Part of a small language model's weights.
Size: 16 layers, width 512, 8 heads of 64, MLP 2048 tanh GELU, vocabulary 16384, 67.1M parameters.
Each number is 128 + 24 x the weight over its row's rms, rounded and kept within 0 to 255. Layers, rows and columns count from 0. Numbers have three digits each. The size before them is the row's rms in percent of the matrix's.

# layer 7 attention output (transposed), 512x512, rms 0.182, rows 500-511, columns 384-447
102:127157110152126094130153121085167110147091100143150136130133157155193097093156125132122165115174147112145130143123125099120139148116161150100105110091149143124136130091085115120108105107104112
104:120171160144144139080156129126177136124082093155126152137135151177151128124117071101145103131148094102161129147113164105151129097133141119097123132161147125088156133110157161125190137125119115
104:121122099134130105110115114118103090124137163111097154164081122125167128086138135142104088075170140079119154166148148135107136115127113083127177128155143154151102102157157110133108121125125079
103:166123170107155110110107143158170118149131170145137177152136110141139113091138081110126141110097114152111096144104094124081169102130121119114106102156138072125095136150133167093093132135104147
105:102128125153109176155130127106145116098101075117116122096124138180148145119140119165136134144120099120157122111165155144096102069110110119105139129120117132139104162098129154126168121091134111
106:130124123109133089110110157125143083124132166093125128121098127157090151103128136142141118106082111062119149107156114094120119129119119108118129130116112105130116115131144151094146090155133110
104:130108103134065135142118119170139149177105066122169145127113123117068137110148144169113134140164109098159128117081096165106115131129129119177140146106123136100153114101151158137138113125142163
104:152133128162153128157126125113111112104144119090114136135159115177115136136132145106160116135124120138141163112138107105152143101127095119173095134118154146155108153109125100130129142112130144
100:117162084154118119144099123094149132092110125166123169098139163125144121140153142104085101136116134123126126125100143097081131096136142133135096075104145086132149113147117170098143055137154142
108:144106160196136102110096140127162146109112155090127091111156125147157153110131160140098113112067157133109136109091139162127152107122141155107152108138151169115133135146125153083114144119137086
101:074162055167152098063168077136148174109154109095149118121159120131151144112132089155118108143096139139163139164130116154153139133144138112142136129129154114133100139108158142131092129148126159
102:111134103109141157110152121119105137106084106181157137130113113138155126118132141130137101167096098129100158134150122117081133050132102118125151139151126126165090136132112087142114107123133139
# layer 7 attention value, 512x512, rms 0.104, rows 501-511, columns 384-447
107:076146088134156129119089125144090134156144156128113108103130108085120089074103136144116118115132148129074153108082151153096087148158085139155132140138122128102079100147116129131121139185155116
103:114133126110097148113094111109151145135096118122139123120154132169117101107142106090150144130105090113162107039129170091148115162091111131153135119176146139111120106132081129157129059121131143
099:144151085160088085142156135108081162127103119065086114136111138102107110160127113154135137145094129138146127124159107168150106174124152143132130153125135159128139107133164133135129151100151111
106:134128125149145126129150103179175116119094179140141096138145099116112110156151106111104129142104111136112135146135158143136121131099147134138124154120150113175069080153110109171155150187122131
106:141121109146109111093139148130149148169166155159127140141147124152141124118119110165111151150112120135155105131129132130140144102130129096164120128110131134113156110136149116130107186147094129
104:132170138120127136138076141163106101122129147122127118110118123121142131125129101116149131157105109113125065139117135109137131064096136136139106197106111112107075148156146085122130137136100124
103:133124109099113110092112121132130104107143101115160114115115096138139128126113123123109107119100125130161125139138134108168119137153111139130160109160144077122123126172121134172107125148086115
099:123074171147129148108121139131135142166082154132112155126115109136138121127107149109136150117148115139171154162126097124168096142126108164184110114159128095117110147130107159092138165145112140
106:127131132148173109172157077108130125105153151104157158123144129091096078141114151123113152139182125128127097149087133132140141143097154137138131134155169150122174098110110116216104155140075168
108:136152160136108164154094128155146126111115129129098125100138125083139129147112112142115132165138122128107118105092083123117087127131139115111148093107126132133091111106113117166155141081123109
105:164131125153113114180129115131174121105147126127124161147186163082111138104116146148113151145129121102122086127108124072164131148098147133112146141166137116089120095093126122102125098153108129
# layer 7 MLP up, 2048x512, rms 0.128, rows 0-95, columns 384-447
106:103125125099124162161135110119129138140144130084106113112136118135117133125136139143117114157135130084149109115109096123122125157107129134137145112164139154103116137133091148137111129138127103
100:149110109101162119148113133128125122129090155099129158124116093058103148153109114096115101122089159100160119119146147146119145097092142121106163141123129161128163086121156100116121152154116090
104:134169102146142111082159124114175146115142115145155122122138074121140103120118150114086137150101158138154144169150145145111098119131140135137094153138129122109132126106180106096119115101137139
107:162105164119137119154152125127131133121133107168116101104111142157121141133169102109125155152126128077115085145164102150152142153142187128153147179164098124123113128105093149112138121129093118
098:116104162140100151155137117121113119109159090135166127117088135103149142122106098185151135091113130119124118088125166101119146115080162119122177138088145121117129109134082141129147137118113151
096:155134110103129144165127152128113155125148104116136123136108085118162139108163114136075119147096150124143108111093166151151123080151119106140164146153126171131094133124159147144123144098096098
102:113151122099146096129143103126157127091149159116156160092112161079133130126148130123100160121126176139123129175143151142164105088100093136138129175118147130136142161091138158139140139135166096
105:132110121160134201130137161121099124130095169163161100139150125088125124150108100138139099149147122143117145141129117197134130113177156105116153101143103138075078146118107150126095111128129099
099:157164116136137095151137151140168139160119143130136107091156118111161128115148114136140143147124133188046162112125172168132084151134153152131117140118112124124099101091110122125089148144122094
096:182146102152114135110130139150115158125092206121127119147105155137123181121128138099131104156112152144086169171173125085160133118126120119152103174145135137124107135135156118128096148111082140
103:135130085146113131109151088139096168149155111095092092115157124138138120142119131143150128115153136101110126112135123151138137105120142167119157126144120125131115151176111144173103123123134143
108:154083124126122109144121150118128153168134136103153145108176110163153134107161154135119134111081145122140169161199085087139109121147142156160124084105131153183164075137124167134097115118126122
109:137139111143136116142119142150101078107141151104129153113166125127121139100112087147110102147106165129105109145103086139140156082108140117133085126143099110131143086081130133154117154104089117
107:148132154135105163143172102124130112151145139133119090123146122112083093116111146111127145096152175126099145120140140135105131094119157127148106122133145106162109113117123116102185125134068118
104:124138122150155106106116144065131134129181186131137141157146076084117131204109159137199141125093131087097152121148127153147132127108119160140108092144127141140124119145175107135138100132095138
095:127145148071116110130132110124135121103108172134146121113159123136139131159105139122101126136120129110097099135104161121123117102146103127134131155106117116101119093203143152100128148132170142
101:134136134159126122178149145120089148131114125145140113151129123113151156163145148127173111122128114087150130138116122117106181148133117113125097125160164173185195130160109155164131136110119125
098:121132130126113103129136080154135126122120112081112134127168143112158146134157100129122139113071127110124136162130150137142159125107155114096120141108125156122147138113109117167118145123149161
108:113116122144076144131124119096135123139105115120124131125144185143138144121145138116143116162106116148103092166141138132160137116095144111126123145129079124126104139114119135147116145070108149
096:117129193100083164115118148157115129158166122103113116156122121148114100112134067055121126098147083135124128121109112135151139099146143136114160117167157077103142150077165133140124142139110127
097:121112087099112138151141119134159180149121102117149145096159109072093103168131127104117123094130122154105107098152142128173116116146123133137152101111105141147127142154128111134126152127123129
112:107099107110149122120128114165112170136157164153156124110147138107105134132155141139153158145104095138107115115150132112163165194147139154128128147124180128132080102155121091115146114135137137
108:135108111105096130153135109111074109163137111113146077117138128144098158163101143128124141072143106138136119107110177120164112086126109116143138107148143161130134115154125159142142173156162142
100:089117137119137109167100104128112159150175130142131120168118136083107118134093123091153126108139083111130139156165125117140140119098144124108131126096075127186119118113109094130080133155150147
101:104133132135101109149191149140126137090140104139169150140127158105109137126108100106125140153155134170141117086147059124112162180137136146107131163119148133119106102136111134148142112131153134
117:136094130134137160114102119116149115127126122161137169132126158136184108105087184103127110114128081143172143098144134076126129133140135113108126108142127166115121124146115146151127122131143122
102:140137102161119109157117136106143161131090100166160112121135112150111167135123132088150116141111119152115119115107143161134140158161171147105146092172108098177132130149118125141172143137127133
099:104098121135117116081130102157159157162124159138120122197175137127162104128114112138106137131115117134186108128111138107137111105141110131166136163107141159109109125130136111132145130072122175
083:162125120147100115099120146120131155137148109089126101117127102100111136119080126180136101129126120128185124111136149099133152137138118131142122155133157132154148137146197148127130155095161121
086:130104106099118130107164123147131100110143156143086127122094123136128113113092132103132124128117184126084139141151094084161142110126094110145095133116124103099132127145080094104167115116111154
100:105096143126101109122158168169135133097132120120100150178128113175116140102183102111153147104152128124130144108133127107142123131103091092161150111148137131172111115143131154176129141134154109
112:088111134113112103130139149134137117160124151129152136095157108126167098156125128116095135119137127151103140155129115129143134090116141114135064113101090132166125113113148140161131138146131120
096:091144134118119080123157133160096138154137136136135118111179141083160175098116094168176094102126133185135128120092157157165137158143142127150132163137107145150100096135122117128107127165123132
109:132107137131135140105112121102130144108076126176141127112135135125112123095120163073152162096105149112150120166135111135142095110149147077147127126107100142175106109138102149154149104133099189
103:152118155119131094106196153156130117105146148132075125102120170146123123136161122158121132153146139109129119135107185135138117115121147104167118106124137081139146127123134170152118119141153189
101:093098121103145086092109133124100157108141104108130135177118136128117129127111157161157105138115140119158166136114140105098143148141100101110123112144133092128117132155169153119102154111119132
096:117110126122162147126115148121152096169132133120124124098154158073153162117129097148119081122173149163100099097120106117143153112131158161152152153151129125114125110141107078154127149133150075
096:132107117110126104137116139139166150105140092093159119135131153107138118148099119185126141071138162139133079141136157133093103150101146136140174140112152111114136180154152116138069134078101128
093:106127169141107128146099121194113175129143144088137143085120122132121140098153130103142122096074139124086131109102138142132126110137147139126128128111123153135079114112078143110138116099123095
102:115136096143137153111132156099069143109164164104158109130108118105135141128145146142113116119093116110137160125119170139154129109122160121142121088128096117129113080127140138145140149093158108
094:095167083143157175133093097067108160119126124154146150129133115122106129127119139117150121150088186113107126123147150115123128110167111131148185089110169135154092116162160083112132164077141152
091:186114126157121118144109135132102109119145096179155118153153154135138118099113094112169139140113116137122126122101118135153150140144118146148123081132146130148159192123122124149122169142107106
101:152167119104143116135138137120088136176104124114100100096186154134123112115117099068132096116124153078142162119126103140083098119145140116179142086133102149142115184110102131112127156120112140
087:119159160162126146180112095138132122120119168134111100104130117102106130137157208152116172144136148110148086109143083124149144133112147115139172103131138120130147151132123146114119134121098156
101:148173125097090125175099144174131160124103064149169130170161144149101072076131082127131128120103108067141136160155126142158132136108126128139120127140149125077107168118124118091128155156103156
110:135122096101104126121138164106162182124140167125121109122141104169113136128110100157158138168143153160071117155134074161122127128103165123135174161109156131146181140135152133153141123113108108
102:110094119127159115139076091067149152127118117101088138140140107122124082109103072121165111126132138160158124129094144177137145130133123160143142091125110164117134123146097162140114156118123140
104:143131119105105123133142121124117147107104136143164147166127081104132077107140095124176151127143135129128141116160131131124123110105139128147152165126095171120119105120082153117149145094091107
098:137148138090134133102135106079119145130146141118113148150166129186121123130136156106151118147147175188124109166129137117121114124141148144136095135084125181126147122126175133097150114146098127
099:152121142093130119077113115132089143117145158103155121168103142137077097081133099126154155119126120124120147128146136189116146063112152149122123155121168163131135128172120139141140123132138137
094:146123123142127126143145148086144131110106163159150147118120144147115089177122095124164136102083115163109097117130126115156151103140116127165069100123125146116150129148159102135150139146134106
103:149106159104154126092112124122112111126115128089100116137149170169123133094157118120153136108174086091157143163104129117148143127114172132141153109096132116089142170105101134140150110141117126
101:116129142134120102227148098109112083118132115171134125127133149155128138133144117148109105182114092132074144146162151130144154107135119146132111119169123120179125151114127156121128107129142148
096:097159176124126145168100119128109119160133118148152152121089077100102128122112137117142116133159164159141103124135146135120138144116130130136143098141154192114108110096098122114121114161106138
110:124095171106123097093173143125112121136144123138121105123142144153144148150134130102151137097173128116112136121102104138115132051105078134113167117129139104123061129119083140124109141131123113
104:134121136096127095109122088128156093155138115123192096126172148075143138132105152132109117144095091165111144183187142136143085136137163151117109130103148130116148109183146130096099104134134103
100:107155108140130105074125087091131102091159139160150116155111124165170131135103133167116076124108146177119138133109115111138141114106130133135097140162125119122099146123109099124097104120138106
120:164105146126126125119166166133137103109149122112143118118125112118084156121090117094107162099116137184158134131140123145109143107163123115126117103128119130144135120104118129146146135143079170
093:130125147112097133149143139109127107152125156157107136095153116133158139123131133087129162143163111149133126073118109107135159123123099119138147150092127081118115172163140130172110106144159117
091:119133083119093123152138150203137130178110198116109100105102138105163119155108141130160136126104110138110122133133127149077151136122111128093115118113133155147125133129130114175156125130140110
103:118098146109101159161147085098149102078132145083127126154160092131120145155132146148117142115132095069121090147131127116135144145141158137107125149175120192115121138142091106132104113083183183
106:152130103116102121148145169126154101135128129123086144127132110111115093161131110096156159147150079108117113150148140112143135145107084165163155197120075138137149106137152111122085138163118151
102:119117133135126164139146130149135137152143143108150119122116110151074156149105115155142143102117116140126164088111121132067134158108158152123130149110127139145167123131159135116146124144172160
084:153064121121127169118165162119132151133149105104100104119135115102128158107106171157094155158134083113126134118150151118132127094102200115126175131160116119119107111110114099128150156131141119
096:112139120122129115141170139160149117112095136149122150133113151147146116139134146130138133107144128084107115096129161148116097103139138160125104167128091134161103149120147157121102150105086156
080:165174133133116129150128086122156120134119138123134119153135099112111159157167115112105096190175124114111110133137136127134146089128111150154164145091141122123097095171130115133120171145098150
099:140148160125094151116125094173157144125158090110141151109096125154092138155146103172174141184166120138135123137100148159147097155117164105124134156138152143139130137150113087138104132122155128
104:134143145107109120135134133155104142118133135133125138137127136136079149081106113141062138129085168134105124117155110157152099085140127115111111108108094097142156127122153127177128123125130155
089:072144088094134113150145098099096077132114157116141138122071133133120130118104170136147143146129099097138130123127113108124111148156140098145144094166144142137121154116122110142137128122148165
095:128099126158114101119124120130170098121143120110119142149146141128094139126150100161070079101120129131139127111147078087128139098142146130149119129131105130115153128137154148163123137124110127
087:127127094086127153126097128147105187122102122122117143147124085101121162123135139158147102140129139194149123166140094104099119106153100138131164178122115151162158132118102131151121141094117110
102:148146129120094118138071147139099152083147130185152101144103147102144154188126119102120129141146070115126143160153170148101144129103178139099109122118094129094095141157137112151113177112139118
091:115137142128136119140119153120120167093118115134139088093118157170116136137145107090142130115086124130115087148134145135166154133162155157141149165120150178121161105152103148145095154158121146
086:125146145153141110138164127137135119130109074111104124175168141100165118125113086107129144084178137106154153129130127155152147138105113123108144141146101108120135112152142170070160111131084144
107:154116129125120163116156128123146172109134131106119131139146152111151118179124162135100094107132156135109143163167114131117119112150124164128136137129158113147129109125134115126157111164114139
106:178152150171133123163142139114154178128110126101150107131146146158112121101117141101175172123133135146115142163136141142159129143147136084135123158110136112136125130144136177146139110131161149
106:113125111125124119155124088171123120154109151152111113151119149123121144170116111142181156107123145125165140160144092122167142154136129128109113137108142111147099160120140139119123108148118070
105:150109150150122184124139101142132161126151191149109104128140127084132130116131145153090149120115171166140070116156136148123124172119129105150145082124141112147120082127117127100133123102120155
100:151107094117102148123125145090108156105101084172122119187123104136155120108112093150122136123069134127152163115129190098115098130136189154120145141145130141083142151114112105177136150163126163
089:111124115107107115094071120132088197098125148133124126104135115129072118102131123099125133162090138126097087111122085084107131124146158135118131145140157149124164132161126126129114167137123099
101:098079158168133184173146104114157126113133137089106099144151128109153168124137112160131122112118148183163117138138111146128133141121146099159135164078089141102136137139120141104141143153131116
103:117136146120155147149121104166111118104143128112120136110150142153110109155141116134157141142152087116111133138147164129142121123146113141100132137093122106113112141107110159116098161126169145
104:142096148173102178134168113104109098121118121132091094128147113157123166116173109119073128132192147117118144103152105136084152147112104138114176081142176117086120103092133150163140163133122105
096:131127104127132160124159111108099148128130124146091148132112123127155078117097113146086103139175097156104082121144100146136153109116128108131116109132132107128111113138123163155148149143110131
099:102112153121102140175157130149130143130163147152111141152137153087086132162143093085116163159147134142151180146111142126163131108133125194142127100120119129131131103130127157127113115115098159
103:163114122165123091129113122143131134105152124170133145133154128108121123158188127185139129073113105094126106150157155123158170120102155097151112117146136118086167130141121098097100087132143118
097:117136127134108137135181136112129132098149117180134144114123108177116145112143119110138145143166210139126119159108162130090109107145131085103112109132064096152094119118127146108146145090116126
097:130138175095124100136148123128077110100152118163114129118111121095084142097116128113141114140108139095113140140136125139145133149165154112127121134116124117159147148161119166158122098109152090
104:128081123118112100085116102134124112102142153137150111094160088092076109185110136095158143157134147109147137105154146160114134140152127125143119117122107140137132116154127132142144130158151127
103:107165112145107089114108116114130124169191150110098127160137120098118113153108152179151099126195100141114133112121123134142134174107098108117153157086127124107112157143121099165141132117128169
102:120139101130133122144135121137138147174149153113110168121124145099111126114163135083090100121125141088096148161150093104151142146147115144113077101170093122104094093131104082098114132099167162
089:138149124132101116144154106136172122121132130130099123127101156134145155124077138157133101124148119090176144154144089151112105143162152138124138133145090125152173157135136117097104098146132144
100:167110157134118126127079122113125135138152168134072124127146107105120118142111137116123161094179134091124160138156112129130154159142186116103138132139130089143189107148143147111117134137133097
101:142126119140152139087112135122136135125153100145122140100122154130111118135099098125153126139155172095139128083118106137075121111135121152153113081098149186112133109141135193107118129127130163
098:156107127099150096128098089138109121162134083146109146113135162123126150130137094136102149166130116131113096125132120110144159076119118160116129070142141099125144108129129097124116113131121138
099:084146158149104112147123126122145167150140132147120149140117132127126161123153128163133135111150095137104143145173135109115153082137133102159177116128148122093155128148156125154116154144092127
# layer 7 MLP down (transposed), 2048x512, rms 0.0651, rows 0-94, columns 384-447
106:113144130122141114098098140107198122134177123116111188153105117143113122166126149135119078104100101105115074087108137151102098120085148088101147113174131146093063149161085135131138096097127133
099:119154162104132126129104088084166179141135137104146143130063143105164105133139134147082078157118120133136112127119173132130154121124163159104171122165150105138112121160140138099140106096110110
101:149117108104128156148138136123152148159124133134146164106160128119166131131124132068106100160123132172068124148123092143160133133126104155147134123132131100109122159084127123122127082135151160
108:139141131098103129130164145127131099086123129114072078110136148136131124122160132107114084169134117100146098140129172137142171151117137106119158129177101149149150160108125125115160099088094118
094:159108115133131098185155094126119149139161122160119147098155100159109159144159132112145111101099127098128142163141131164126118151081158190114078166162147130154129181103127145148153145143130120
096:132168118105093113126114127079101140134165146122156090144120120087130151142162129139146149115108142164185117160109104146117128156124132104144109125147163094099101120176158142112160130137153124
104:110120168103114094148157177101119128131138179158151122110119100158164126123079132132185130096121132132085117170103076118154118129113126126103097166128176119115101073140101132128132092127153136
098:149106132162165190085161144126129121116131108127139171144150101135112135129148122116142111173142089120145106128103102142079146117137145119111160084137084123105090077154132119098154135130090111
098:169120127132175156181095170132130097136134131099134126165109152111115139129159126152158081080102127143111108116132121114146149131119094101075152137139110120156122124120092118153169161145124122
099:097125110134148159082115132142171124107127135141133094128111133121131151162164126131163170149118122126116108155087150113148136103126151143073073125081126149121163107180115141148102146128147152
103:124149095148151138171110129111134124154146116138118075090118139131115157138128145080145117097094108174109118054105138131167108096081112138131110105097124147135140128105117128127166092100148157
107:153108131130130113144140137133135120105093157143142151141138080106112122115124148188123170133145127149120142126139086134155101111169121143092115143135128111117134095116122142116167130118115142
097:120175092131127141145120148134120117177103109126109103123144098138149082125114114106081105077103121146142125071119118161139133124123128088113123091087152076161138134076127134158112096141134122
116:112118078109106147142100096131139129135141132119148155107095097122149158120157149154167128106118108179160098142140112135135098144148139128153153126103172142117088170137177137137115120141118130
100:093107145107098150138133148121158127143174152102148152204111100147146105112157118113143124083157131100138114134108147112164110100138140123121128129153118151133166121132142118116167180131147131
093:131138136175138115107128122094102119151127137138109134131135159141096132132126125118200127104154111085119161113133105123130146120112108122117095140120101146117130143093090108113138099167135144
104:114135092158109138164154148120164103119091117106074134110142142109121157117108156149140071102113097123123128157121089101126108113115125153113098153089120083161101150138148137113135111094114115
101:128124156192130133113124124180120106113112101134143123097136117086158123122134121136111121137140111154133150100125136092129175152082126094154108130147122161131116146144126094112138154151142129
101:114124111099079126092129112132132150103132133116165091139113140190115141144119111136118103110100109171088159155150081127142091106105132132176141131081112108162147119121154109118153132152132105
101:117117115125139100119115157117135123104155133111101126126108119095138114114142143170137147135111136130156129138160096147109134166123117182112107125106131125107144149130108134156117104115161127
096:161100130176163138132143130087150141123132150152145102151156146110127105131125161110160142081143118145126088112145134124138104106143116135179115132182122128138145136134111118167124118143125102
112:099134115123142099151137163087112142136140142178137100127117128137110138160155112109125152100095116089113142104158149108177121188116108154122098144112099137160101108133135076092173173125172133
105:119108125091105151099172149129129126085125081124115152134096113123114132145165079127137142121109134121098140137115125119131107114145169154125119124135105151135158149110133113130106175133123125
096:138143108134126138125100085119122135138139104085115087165148131113126118107091155156135089150125095076132109077153115137141145114100134136096093162100113151121142169103143121141110137116149136
106:131106129096133106155139130106123127149104114106110106163110138138170135126144157153103121096120137130159089138112110113162121135149137111108115158111143125080112130107154125099145171129125123
117:143131117126133125165119107155136110147152167155115116111102145095117143135093114100156174155121131170159172132088149144158116123145131131090119094117181169136115173100119140068123125124115118
103:105099157126135131146146156180104121132123102117117115112094115147113109093134091157134122108096115162097106126140127157126130116122137144133138135126140130095166120125136133140153112119123113
096:152111115110099101123111172101153104139116101132154162114130167092114179106084134118151076076119146162112121110148134174163131168162131158111102140121080134143102156121146112069120147145118086
086:127140109122146122143115160105161123098099060147143136112117161146141108112120133088110164135144105134168161147144143114136122122121138111083167106104096151110124119105080120138111121140124129
090:097136109138140157119125092159175149134113126106144110163181153181158089168109137105102115140142150151116138116148118132089121119098131126112126113153099160134114146095126147135131140097125163
101:153118140125113120108133122105119050205157169101111116143134103124113131155129142129111157128154112130127109118150146133137118118124117131143091120108100105098104128146119105135129153171132102
113:124080140140114115145092130155140110132160155121101151159121100144152134157167154109056141122141101169125167149165117139117143130138135164125100125099150138149099134098099131153114110135149129
090:124138126129139120116099114125144156133167151110109132145098104116131090118106126102106142151169118090137147127115073124150154107129124092149110139154166124135120157157097126165149095105143113
109:136128095118154115132110129149137152093147153165140124104124150114134108136126120093093165096141168128093141132109169053131121172163130129161142113090176088098181117128136153158145146159140183
105:113133089117106162112100139105161123159135160132131104101116116143108178177152119134116138109098172150133130112139152094152058125140115123139138131152122163131077093134110101145128125131104122
099:101100174102130152118179144102138139133104146145164119120090132127136087128111109146162111109128111157106141134118175143151132100112089107085153101131149142073086157111147184125099117132175143
101:116104126138143105124099108137161109146122095106135136143135123077127141135137172084140123117110138102122133102138128138094112131124163160123115114146103098128116134124070087101117099122171138
098:091123154152103150172122080139092096171129118143119122127160121112170098104091163107163111182111121156093087158103115145100144112116111122122122172124160149142119128109109143081137108106128117
088:165117112104141129113100101106168097116090091133109153129158123132114113123131144123150123162084144171136096129108104070102086108125122114088188106114158141147113151133100134129112121092129129
105:141104142115173119139145164112143171148129158096145101144131092096137115163093130141091130137116144109132077133118165128160143121156152100130135124153123107173179073146119110116142150104093148
095:178136113126121147135094162097146128172134101158096132124164133120165101160157102135101118128171094174143111108127078108152143114090140168148168133124140138118173144141126141096143134144111142
097:172117156149145133074088146142097119064121126173116140106150120114107163145098127093165125124120111134122152113144168158135160115127148146133138118110151134084131136161161137077151112132113146
099:150129158138139110120111137106124143119167154153184131133144162138101113131144119144116145116164158160122177100105136121118154088070137115105122101131111107138096133127117124113126145077158110
088:084143142121172134105115148134152130128145117141157160062165140115096123124136145145123150128106146158115138084121125139105116125125136124116148122166163100150098123115094127137098070133135125
103:155144107133097145151100125139110105155119141105102127205115158148110142087148166089128125123125144105113111119142108117145126096134127128101088113149111122109117139147113090092119131149136164
104:113106152116159147145106096133130146078106103095129113103142128148098161131127107157138115141092078105138136146163093146129164141156111150125150154102100149124136164117146103121133147107148114
099:110097136078128115102132118114162125168104119129161143106139135126163094079098143135160093149140121123153115148118106144110092132134088150099159137095124077178116149109166127075112139114118161
104:122151112148098118155122127096147124117147124113103133150123177155112164093156142121167147169137119125109112125087131157114056098142136116155126149141121113173132109143150125107161097172113117
102:181130125115126132132133177182147082126137080153106136139105102140155119143116104118142124139132129125145122131144141133131100120141117117106127138150131127115127121125121122144115107125097160
103:078159098119159104106174096145179121120158149109067106165113163123107119144136144122123116110145100110122100124118133128112174161136104136117112167109070157133111124136112139120169127171115109
088:125106143102126107115129121132083132087096120125125160111138170156130107084092107154102086101159175186121168117142148162151123109140109134111145155112093085170116128153135116135121140121138131
107:116142130135152117109129142133106114134157146148147116156123175149154125134105141129106096132175161148105136141107133117083102100137082170109113122159115139119140105157150138160127117119175119
103:123119135140166078115116105148194151122127144165120156183111157140178120136140138123114135126134167116102124165136128176156147095113106157119139142087143098095105145132146134118112135097153120
108:098167110138151081102138160120124102096138087085128180142140123146161098132116134050097161074135121149136104145089151100151131128153136144085126105133123111112117124075135080166100166067108123
109:111128112093118139138120138110113132123172195132129136084088106125127141136109114097150119113160132149118127115116117163135140147144108141138118152132120144118115160114129126123112124111105117
098:117124147128127127117121168135084110170162109138121104130130122130131109131094068136102147142084141127132091145141110130133114125124125158127090103110137157132156134131118171088140120122117116
098:095149099106131133150125187145137134152162103148102104112084156130156081066102143139110118109060126115132116162149093149165086155125126124157124098132106142121132115097118173125131089095138145
118:150142126109139144159105160142134136128152146110091128086107157142106166146106099096108143199117068098126120106099128081128120116125128125118119103131167139166122135138119138120148144131107159
094:108123122138124156117156123095117161126115104121123098113150165129121142087136118160080103166145136129073156143156109148132178156133131118182142114154086139130126099149120118091117133158134157
095:096132165108138126107117131077159149132122092125125108096133151143162091131133079116126141102157118109140082073090141126098162145128140117162126108139117129101119152118134098112166147113145135
102:141170118114167128094118128156112155114147109135123164129133147130102107070168139144119157163114175090128139133107069115118102115143117126114106195166106116137147117132150118093108153138091107
110:168123153188135094110147109119097117113152130100129087135153156157133087122126131095144076157136149123149156117118147162136111143158138172130120204110139152150130120082126123195113130139160141
099:120131066172105089098142135104134156158148100125077111119098120126121081154140141116127147122114095151155125115060132133145108066148174158155147118124133122176157142085149170175120118089160140
088:110184159112103134139100089133127102108097139094079154094122143119183111153119119130111151109117153140120127097129088119135158097103116145161133171123120149112128095138111126071070131136098115
095:124097156127071126184137116139117143128130156110149116082143102106147119137095157119097120124114135134195113148104069117117164128141146152143134130116129141099125131141119073143109160122118109
076:086122142133116109073127128122125161118120154140135151141154119139112100127137078130131133104120181124107136117141131155110161090148198097131126099102129145085152117129125129129143101142128120
094:139141126141107117118151129163098137114100098145138132083121082139133128153119163117087117141068117127156189086134119145139111125128106126133108145145099135125112113077158098153180115128107123
101:090094098167118107092149100103082137162143082153078115140118110107105121068123095142088187117091137100097126126098118134134125081109128113107107131110125129131135110142132163111128133109153106
090:122160155126126125105152111136106156152147139157113135100109158135166094104144135139148160100145079147098063114120145151166136138078108151122123125128127145134133144198163113150115142136131140
099:133134114104120153126121153101158171116134142136130098129137110152114149125097156130137141168128118126120107143122135162103113154141122111128143136155090131120110150086103096102160126132132150
089:115127117127104126132160123135126138125140085144119134159139117123143117156140168107120123144107175109092137112081154163111123130124100144123083113149133169138097144108089105113113133126125127
108:090163131162149123184157154138124138135144122132168140144123150137125104163164090155156142154146090124161101123110122158100125161155147134101102157163127128173114152135111078115159159108146149
088:140144097129113145117156151101163141104176099088110143123122107151139138121098127121188109179075114142150132120068096125129138111093130118130079142138189132164102098151130151102103142158149116
081:149148124095115169112161129168110179118127146150112160098153125119131073135136120128122156104105112130102086119139078078160139131105120104157137145139112151113105098142129107127132121169131115
112:090129075087091176110127096081146115157131155064166119133057125131167139103168126118119142107154151136132130130142115118126105128160151098181091085101151146130148068141135145117155120196130127
106:160111153144097114135122108103159151115133131094093112170119138123101119089151183126169127139118130092180133120101152146135120126147102126157150130117135143083134144163088103130159157151092161
104:123118126144123163144113185123123085123109177157126133096125131083157115127156093134167151155133111138109106090104168087118121172113130132122111121141142161151121112179151158148149160087125113
110:161118151136140102101143109133185114139088135129113110128140121143154128161155149128171126118131112153164087103121145136162142155102096123147108141156127089122138111142159128129164113149124154
096:160159139164123141144124095152138161088169120121119122149099126108137121119144118155127110134063133134073156142111127089157173113151094103106141132151104137106146119147120122129129073121106152
092:145148136142133115119109101078108143141134117174063134128110126102112124116134116076156157163125118146123098141101100183104134129145130140114156131101126097155108093094129159106147036110134114
103:125127159109110176195121141112164092117087120144144128152131130123147074123080114148122146133111117140169162096111138102115101151114152111155156117098115163078112096124119139178113097092123114
104:141153144149149174141129157131112107133124129120082108084099133093152154106173092146117104160080111157126111118181120150105131136135147119099139097144119143136144152134097121120148147152184136
100:139135160114134172126093090129135096116117132148101143116207151089106157088134099134101165158157150095122122180108166120101122140126109161104108123112133096174105165134166139105138128104151105
098:143151157095138162151110132136171138120119098104102109149121150117140139141152131158108141150128100139110095097109153132123192117154141123096172114134148103119130137117142113129097153150174154
100:127162141095115165169146145127123147147162155139148118138155167140104121165089149129123155120140111130127145127136111138153127170133168113119131108135133152090137140160148119108102122134123117
106:088148107157152137159111139119111116105171122098161152131115115147116134139146172130149095108166119098117138123090138123109134114123090154130140097102127129111145161105095104143138136148127102
099:190140089131138159133123134131088116081112199131106105111124133137114144171121129168143093130129119099145116127129095103131120099156146161131112136136139133158121146111151137149104136172097121
094:147167088116105141099143141102134142142120119115143098122147165146117128130138146138133180133131176175149126118122133127116131139151115104111153117119100116141141138170135142116130122170119152
102:118108157114155146120116109144162120078145106087110140136121118127149208162134133139161185161133108102071145168131133113123138134124146110132086105133078114127147102119104168123125129150113148
097:134123097114110143134138104147108159065121150131139118148138106115132157123130116121116113134101162134151114128132116152114103129172094151124122171141143135133177127115116089087156114162140123
097:157132107086129097112115120091171130124179175170124148160120163129133103146134104123149158145119113087067137193161138132118145124199135106112094112138106158103083158165118110156136088086101110
094:128118130145105128103087090129148101115104136138098101135124156139191161137140140172107129156156143110151143111124142165128111126106154152143069141129099107152138110120103099112135168097110095
099:123131147111119178139081102119124148075172108114138142079123098136114147093138121142114117172084111143143119100079129099085127118125087112141141101127155141141095121100138094113083118108137141
102:119153146131151077121114097130157133130132130115116137085133098145127186126090153175109135156111111121108117118095105122090091077156121158090132158169112126086171110107098132140097096134129124
099:151150127121147088160124136162094109122147104127128085106157155159108145170149125150139163142152141129142133151149130121115152156092174138106134115143140095147175141067123140119166099155153134